From a checkpoint of a small transformer trained on Wikipedia.
Size: 10 layers, width 128, MLP 320 SwiGLU, vocabulary 1088, 2.12M parameters.
Architecture: RMSNorm before each block, tied embeddings.
Training: a variant of Adam for these matrices, 132M tokens, 4023 steps.
Each number is 500 + 40 x the weight over its row's rms, rounded and kept within 0 to 999. Layers, rows and columns count from 0. Numbers have three digits each. The size before them is the row's rms in percent of the matrix's.

# k: layer 4 attention key, 96x128, rms 0.122, rows 93-95, columns 0-127
# q: layer 4 attention query, 192x128, rms 0.137, rows 158-159,190-191, columns 0-127
# v: layer 4 attention value, 96x128, rms 0.0877, rows 64-77, columns 0-127
# o: layer 4 attention output (transposed), 192x128, rms 0.0952, rows 128-141,160-173, columns 0-127
k93 092:484455447502456524488536420590510504515477518488517554542481531453482539459522521511462548507572542526540557515526497495543457496440552499476512501487464482557541498516471479510536547527470559500507502485552479422474492558472543493491502572491516440428529468455459444473381564455528597538482451556553514478569488525531520580497522577503519544447515496547504543520482502520564428483488
q158 115:489498469490545474607520545534451502511519516438415524522451452524451533531491477390437456564548507507538469539565510481508530511470475527496496509403433510471504458511485500536491510521504536477480594527450476543552525485444510491443475515391424467448407448489530502542499495490484518559529504513481497507558461512461530468474464519550450489501413513492479521485535505520453421516471
q190 123:473514447471621522509482448531470495476441449488536470568520528530431523487508450600510526500502448542513519489452518524552436522532501537446450448504511529553427510493419472473511502506561532418457446467519503490526465518489517467483536494511428497449489479480486534493487532617559602446490500439466478506506479517517504526498542529500504531533469485453473375520478485497532524485453
k94 098:435494510488475434474556542534534536502467505467545564496565557522538567568523555536449488507484462455534500493584472485501496453492381550455493521490503533458523546449474475530423515471507467525578437521495452566514510499530501531482515481431468506516469491470451479555511495488459514460501466461471436543502461463495511546488494517524588526563490476462519432471513503390462537430439
q159 109:474569397544508498524524390457566502480509535464586496488489470521529482611495548558475503509468511524481526468500567492531510536510434467507506543493478479568593506548580457559518540478474509476523445496530509469505514564492469500502491465497530480563493460529547505476546509571462527567425487516523556439521480541540447572568513494480442546487583473451499522516467494497509499499480
q191 102:481564513482521436528538576536589510508447500461472478521563496490475560462497477479456484561554506494552571440575513581579482456497499478468503479493535500472471514551500482440466550513462513533501551490510506506559495492528533520544478546476455444429511469452510547464500551519465515528491523553544474501480454501487374475551392527503516525502613532492508458546501495462531451486460
k95 104:551503497474541512538452507484515465471522442533530567389535522524547493455494488514493465428464497536503534515443565431615490599489528506495453474506519517457465552456557518565506534497581526504489463488564480457520492491580481531487504527525533489564409495512466468482467486543466455508508528528500504555502517507500448515453449520451570459437585539508513543563445511503523563486492
v64 090:537539539540479549436498543487460497465491528534431501474529546471501434447481441481537494459419537500477513486487484542465580495493485510495457508557555521446508488503496508422547471476512499508417502393528514495529526532502477445513452557476461462423490564408466482512491517433456547526535481517492427547454516449456510444558563483552484447495542485497534484444547527575522520574458
o128 094:509442524476515466465465483534477480444433580541543492485544507503501506419441480500482558499498511545493535581476535437540437460500512513503551461512477387516568436522517523495518399513437454462495445523412453470543552523420496486456496524412519480452505463486486474539497460525422541504437551482470465507509483487440516541502456512439506549542487506514464472565488500541491520445481
o160 091:555473485485490487482501508526467476522476530514526490423528518530498567445472544572468475486459543475447575572475457513507436453487528521524520567594519505471526502477485545528479500525428523444521528438487466468461441565458442532452490491502495517588507507479492484414454455582454437498515496534544488483464456559546591515544501542452518511510568545444427468531492511463489536569519
v65 086:428489538470541535434547499486539523488482490442513447598513464470466526430468460406546501441490514471544505525525491434483458508543505516520477489465491470462455520513515475480502507558473462471597524422490472505520484481591450473485586505431514478512523542462490473489543538590489496391487447461512485450477485567522503564486499527483480419466538428481476469534501464550531528459521
o129 085:515535445496497511472489486529451477522552423494505490501580505415503497477548467557485490470500512500501444409499391474479477522481504496526501459539490528470591471619479492578494471575488551552518491482503482525532456524496478555442572495518504531502486537459559486473500511566468501530548452531490523459463436500506525414534521507504467557452579581574484517471536526462494468487440
o161 098:483487512499470511433554529493501533475531533449464522496521479510491468433482543492464498555527464490549525411540481559546470510517491549538542417502550460485483481512466523468503458544450479495466451461500509611484459477443468533440451541476490504444528477489517530501456509532457532462507526477434371528426470529581559565563540515549497472520526480576501454462462480549586497535472
v66 092:543454523559471542447575448447516456532489471483596504534500503517549463498562519445506569433510595488529488480528523453505518507409500518497487486432497545481509493485561455442501474598548505503523408553492473443527491493524568482552482561574522460529492547436550531502447488489529497489478528493548462504537537401505414519466491480479467508512475534465540563535503495496514486539503
o130 098:525515469540528473511495526483532527467536507561415492462497529393449473505524507504473462513481549511490488544479489469480505541531552481452522550487577548538485587529471508486411488455542524441475487486553475563421462531443440506426455553489469497491441458426524506458548517485458408555537444561541549519511556520493564489512524571455479504478500469465517425508524460488516572505505
o162 097:529628502482495443465476541528500467465511471474577453480457435501530444492447476498511482558503482496480568591512449437529442532514541500450493515541481471560520395549475568543511552475495643527514495485456517467494522528455514486461424452471466471438512475522500553511468549510483450512451474505432484512518536528430480452510486513474516504518457483529470517528519521505581517504470
v67 101:526482534535481538506470460620491466487527486485383526535411512474497484477519420528486642520494480526484522513523503492473495483520499456480544503557583548528446506477480549457539514544521481456474499478512492503489498507493517477434470461546477444534470494539519512506453549551512510551540548493502512498501464518566553468528509417468529511554554499517416484620525509414523518518531
o131 098:447567500524509529543483501549470457508490468472538532477468468493491497563495501534575437532437527484498491510421410506578477535542625578526476399536489455470531498508512522559522550507522500470493528482497508541481497499522497546416482490467565477533536443561540514465473471449478501485491507548455455498478525433446482402434546507522438512491511509451503570536517510522498541444550
o163 100:523506462563511523533486457430469494449498457534478489549534459463493487470414541501434450474465576469525460505468536514562448454494454562491473526420436494499552426563497514556533445508444557486513542462461496532489554447509476534482533508500454498498468512480510544527472474532498486508363464547488468515480493515456422491437524514430483592515474500492532466485463574437459503517539
v68 098:539422481551466496475466503512514562537497549489560517451478463497441538559492561506462448471473424522538498524488383466477526503522462502496502552552474461437553538408472501495498534461543503428506506609488457525507468486476535434541550542518507492525506491501489509510428498438472446459534490427488450501462486487473498578427551523459474540500531497508518470525482599499440483570498
o132 100:438480512528471474497484488484538505397503542514501473437524556567481556488448493438477465575518529505515459472500494559528435484491438461513408482481544444528554444493493493542480458553512492459624565522546484481487497428510469479488565570466466481442539570499561509528505507484490508498520518486412476547491537534438481530485499493458528499549452444507457499481403495448482555513529
o164 106:434599441464522495490508516503480537534469489503496469510517539504521466500504508510540542511508506509525514509493462552532563455451510490511458442530482489543504460496524474504465533501600551505488633514508471418438440510524500472483597501498569541534512541537510481486550482612529484505519413577506520535553448489525460545437503421470450538478470482495504534533546471455530475408502
v69 091:494587513485531560538515484517532500538432539463506495496542506530490424477443512485501526614594531495501457450481515555473454470544478490516580517489552460511490537589494509561474523582542545444459452476525494513506496503509474519465561480586500487476479433482453524427496503545486506419519521488465497551399563561494571501519526478483561548493497573487458485511529534478485493541500
o133 090:437552463475455406486517491532502463506472506507476450469398492551494482524511540438576549509495488517452506478515463439516499535460449492480439524443440467458563565454478480497585475524455496473567453445421415507506510536561523507548411574460455434547508523466514526525501452512466577487478566561427502529505470484475480567460524518526465511502512548479486506476503503524496493510509
o165 099:503420426522429513541548514438484401481479504557547468475526496500514477480523510496529496492422481418550377509503497512479542478520518480467466498483518466458496533499523487536525553505498476482466560548510476479502460524492463497542521474453449528498449573522475427576489459463522530571491481492547568489525464544552524480427441454584519529491504536451496525454467566435460488572552
v70 096:528501489501583512509500487543555502479530470519573467549459484499540489490535543459481502482460409549457539524550543502409558461484497500489433525539521458521574536519467526534468460596486513498542527518541538459483448495557528478534423521454486516465448492521443542493401549439484548437505482528536463512570546455543494466507425536479453479470529398530548521459528452503535493496501
o134 101:428520497525485494492473449527518516486549464543503528520509515446555518469428415586539451508540548478516456533484418519503406505486538543544500455499425490524496556536529446442476468500557492497504467450533512550559511519501527459468428599533560488496517469502504555471449506579513460541541498433485470495445465504495428543445463467458504501529509554510482533461462491417552472566495
o166 093:477582484496522485476527509472475517512531412488510498482489434427474493523463492532520454565460614532455583539466491539552427506445470501540497520496488505543486459549435506462437504527552512533518486485581541517557559526413383511407476491483532494481532542499436464552566484526494519522464536571431453484499527534472524531551527517481502548483502462500461442493536508514516507515482
v71 091:505504489590493477536498455507502505513513531496419480555379548518553514617491512496508524473534435464438514476527567478467481470472437484543479486534459486488537491507491547514499500406463503550531543513465545520546519543458460495422501514496466463490394441504442498507507458517506434554541520493497525520470429538524515452499576541517511471508515517496560481559600436492521513450525
o135 097:501471568487445540495486458486495513503518435436532585475513517581506492531512496449506573487442540507505528507434522519478419532449486494464495464433553453497476487467524503480545567539415525511476529482477526491450550456537554480530532430545461462487549487549460420442419515487575491468460549531478473506541529519541512488544508467528581513438554478451523517461531533509409494554538
o167 087:501511525561436498519478440499470475488497473531540534469505475516496437531480481483488430517492515498513489507492509526538503578460502507510506512501486503485501546492476560498532510484485426502458363513577472530478527423504494557519545522562453446491466509451493450528456534385520565508542566504471506486443559472514462513544576637490443466535568534519529471488473450517488468524583
v72 096:544480537528476553459538480502474535480530500486518456495541498504464528404475523453561473501506475526529409466485513503568462484523511476508494603476477487555512554521493539512516466483562511431495459484472451492592497553488498477436522472485491521480550492489508485461513540464498435576498499427529480519654492518509520546580607556560491497512439557502509488562471507501431513495490
o136 099:503470519430467443463461504511464483499474489470447505488486519562526546495538436547486461533564502474503520489488497513481486516592523534606473532492552545533526450536444538517481533548529502488508559497517545426472438457450473564571521579473477471548482503473548476568473435461554547510576510572500502486445498496579507407532503481468493554448536428533462452466532534515508514484555
o168 093:420541468468498461514489524566521547519536488477439533526476542548524489454518519474468566484511458558455540548444533444483536522514490557488463518483488494453421477478560456469575553502398523555553464467475505487522495526510534616545539501456448522481469469508493448558484493495523496454479480442459413475448469514545471482475383447537547505495564543471466482501455451542492513492496
v73 097:511472497522454548489428499565438528511550509483445496439493560591550492509465526522504506496508423527545526493522482522549503389502498459451472498440566479512514499485477483510472437426530540563443551541517424528491546450536488458462462511485513469533505524507458517527446484544488461576449465488435510532568492424541495512528428562505554515492528574518480490584532540555492447510515
o137 102:468414597461486432493476469534519508511480507449479457563444458587411535578549482460467529457470437534552509530480534462529422536459517527526460497516470435522463486471511554482476558476476463494573507500473531447401488493490496479571530457486514463497512509502551471463470539417524495485456597475549472523445521513461502529553523473455527471504473472469543512441481476548473523477526
o169 092:537464468574419416545502492440476507518417550513451419547467469569463562545500495479462444490455539555507486528470582501457565557561496524475509509538550497476451482459506534516473494492489530524572504526591530423496547472519487495489485469468529475545390524504521451478576560415567493516490508521506475479549488523487476557487462502526477469499513537464503532525510483565466526486533
v74 096:505478577528420503566530483452507464488500506542425478485559556477531531502507530483482507473571500457495474495479498492491503568462522485444577488504586563457464497460433493547466480340540520488536562433532525520461456519541534495421514428507469511505443443591442480472480482498520499464507528523523495504528525474468536459493453480489543555519514438515449434479493458537524520531492
o138 098:436515481549543576490462508471493472498481492443534528432492480479502555496484460516477418524522498477521464539416498445515493507471523497506496393540535519490524427514517506528490516513534452476466508511464399503515442538498539464473467529486495587467504582533456499571497478497477499516506511532571475403516498479377518451476459535427475542454495476407487547562505536481486500579503
o170 095:553441507530476533519525523456574470488465498544473470547413509470580529550469433514501427479558490409526482532525500517465490395421483517500525520528520495536488446505488476512465419480565512502519510481480538487511502536574529459437505544597522520482487548508519513619524532533436518535423537420483557459477502455514463560521519516484544539475530521518502460510510530449488521520468
v75 104:627467469517415445472480527497411491540500517504491513476473520529494509479552516507462507536481523486404551512487533513474485547552509481433458509437517537523516458432473508464493455523476528533473474515487455536503502521568437523430498451500495434482408541498518496504461565496438435447516512499507446464464526470472542467639470424471494542508472476501507501525446534563444527510487
o139 100:499508530430531503518491456544534414479484445522480473456516550542529454523472566483492472518534520431465548538462509544484514504529473446476524489454438430537478508473533483532517524441469525599514452538451456474521558468499557388592422449432441432506468520502510457522473511526436487476488555433484464566534479486434478495505443500505525485582467530486531539474505505546538497509531
o171 104:553465527526523499551508448474588544471469457517514510518472531508446500472510513521473436424505571510476534488494594569518462443502512542539457514483512499474475526491547533577538450564507497547484496585495518446514470510464562479519450526505472557547515498489556525453561531457504437465567417488551453502529511553575423442469479534427536512522530560473489470528469498510502525538591
v76 090:442494501507485534607517466432473499564524519478563531457536478490524511571529570549522460528463482529508481477491479522456540578534492477438575502518454495475467464454550476449504562543644511457520507495563544515459550493509489584493515482462461443502485476523499542531478472445587503477523503549443486514439537536512537454477502537564550503461471494523523494500475427486501482579534
o140 102:534479490533527481496467531481492477479451497512525513547400547512535510532498480478486559507437480556498485496501572479482493479467466432511516482465509511486527572463555475450541433479475612461536468478508450431555562551530600419558496513477488473480543505521504463493554560492458475503407537449463491534503518477455515588557560447560493479514509508424528493491458574450471510538503
o172 091:541436512527512498496427491516543483502480552476474499527496519427474453534517460475508472498433529508523486551510521506484507539446570482480463459415482515472444536469534444572583451491522451454463470517482395477468464506540536524512475568462481485450493513490468426504447523496526476468459486521589565476547499429567500497487454450483583472576484547505567509466517594459520523437498
v77 093:515497492449458536493442477452464455426488501569486484473471515498522529451457524514563499553574511472518539468530498557497503510502482470531477454412411492590459435552574454500432494506476539522518510519494555471531451392479496509559409539512470558480455521464449474507503440527451536446489462516509479486502540426485486455476511511498472548518525471501528520430422474399504512525501
o141 102:459461451540473521475511451463537592534491458487495524579483515426448490557548508564445514462529491446491525591574525585457473433499536533508530479546520500510468513494509458532487531425522463482447469487464503544502477503499460508460422553482547529532522481496455513581468530517501495456565535395473501556498419484499512569531452518474536468499520466516469538470544445505589477503475
o173 091:472522458432581498478566543538481471517461471508529533528498491475485519568519472491572510502549504541524451564451550461438503528466524424482505562521481539498518532565544479533485495468517469470516481544488496529528493562529481552539483401544527522473574480580454566555485552462446531532547546496461566564522551496470524431540496536537453469480485585495471546567531546513536475453454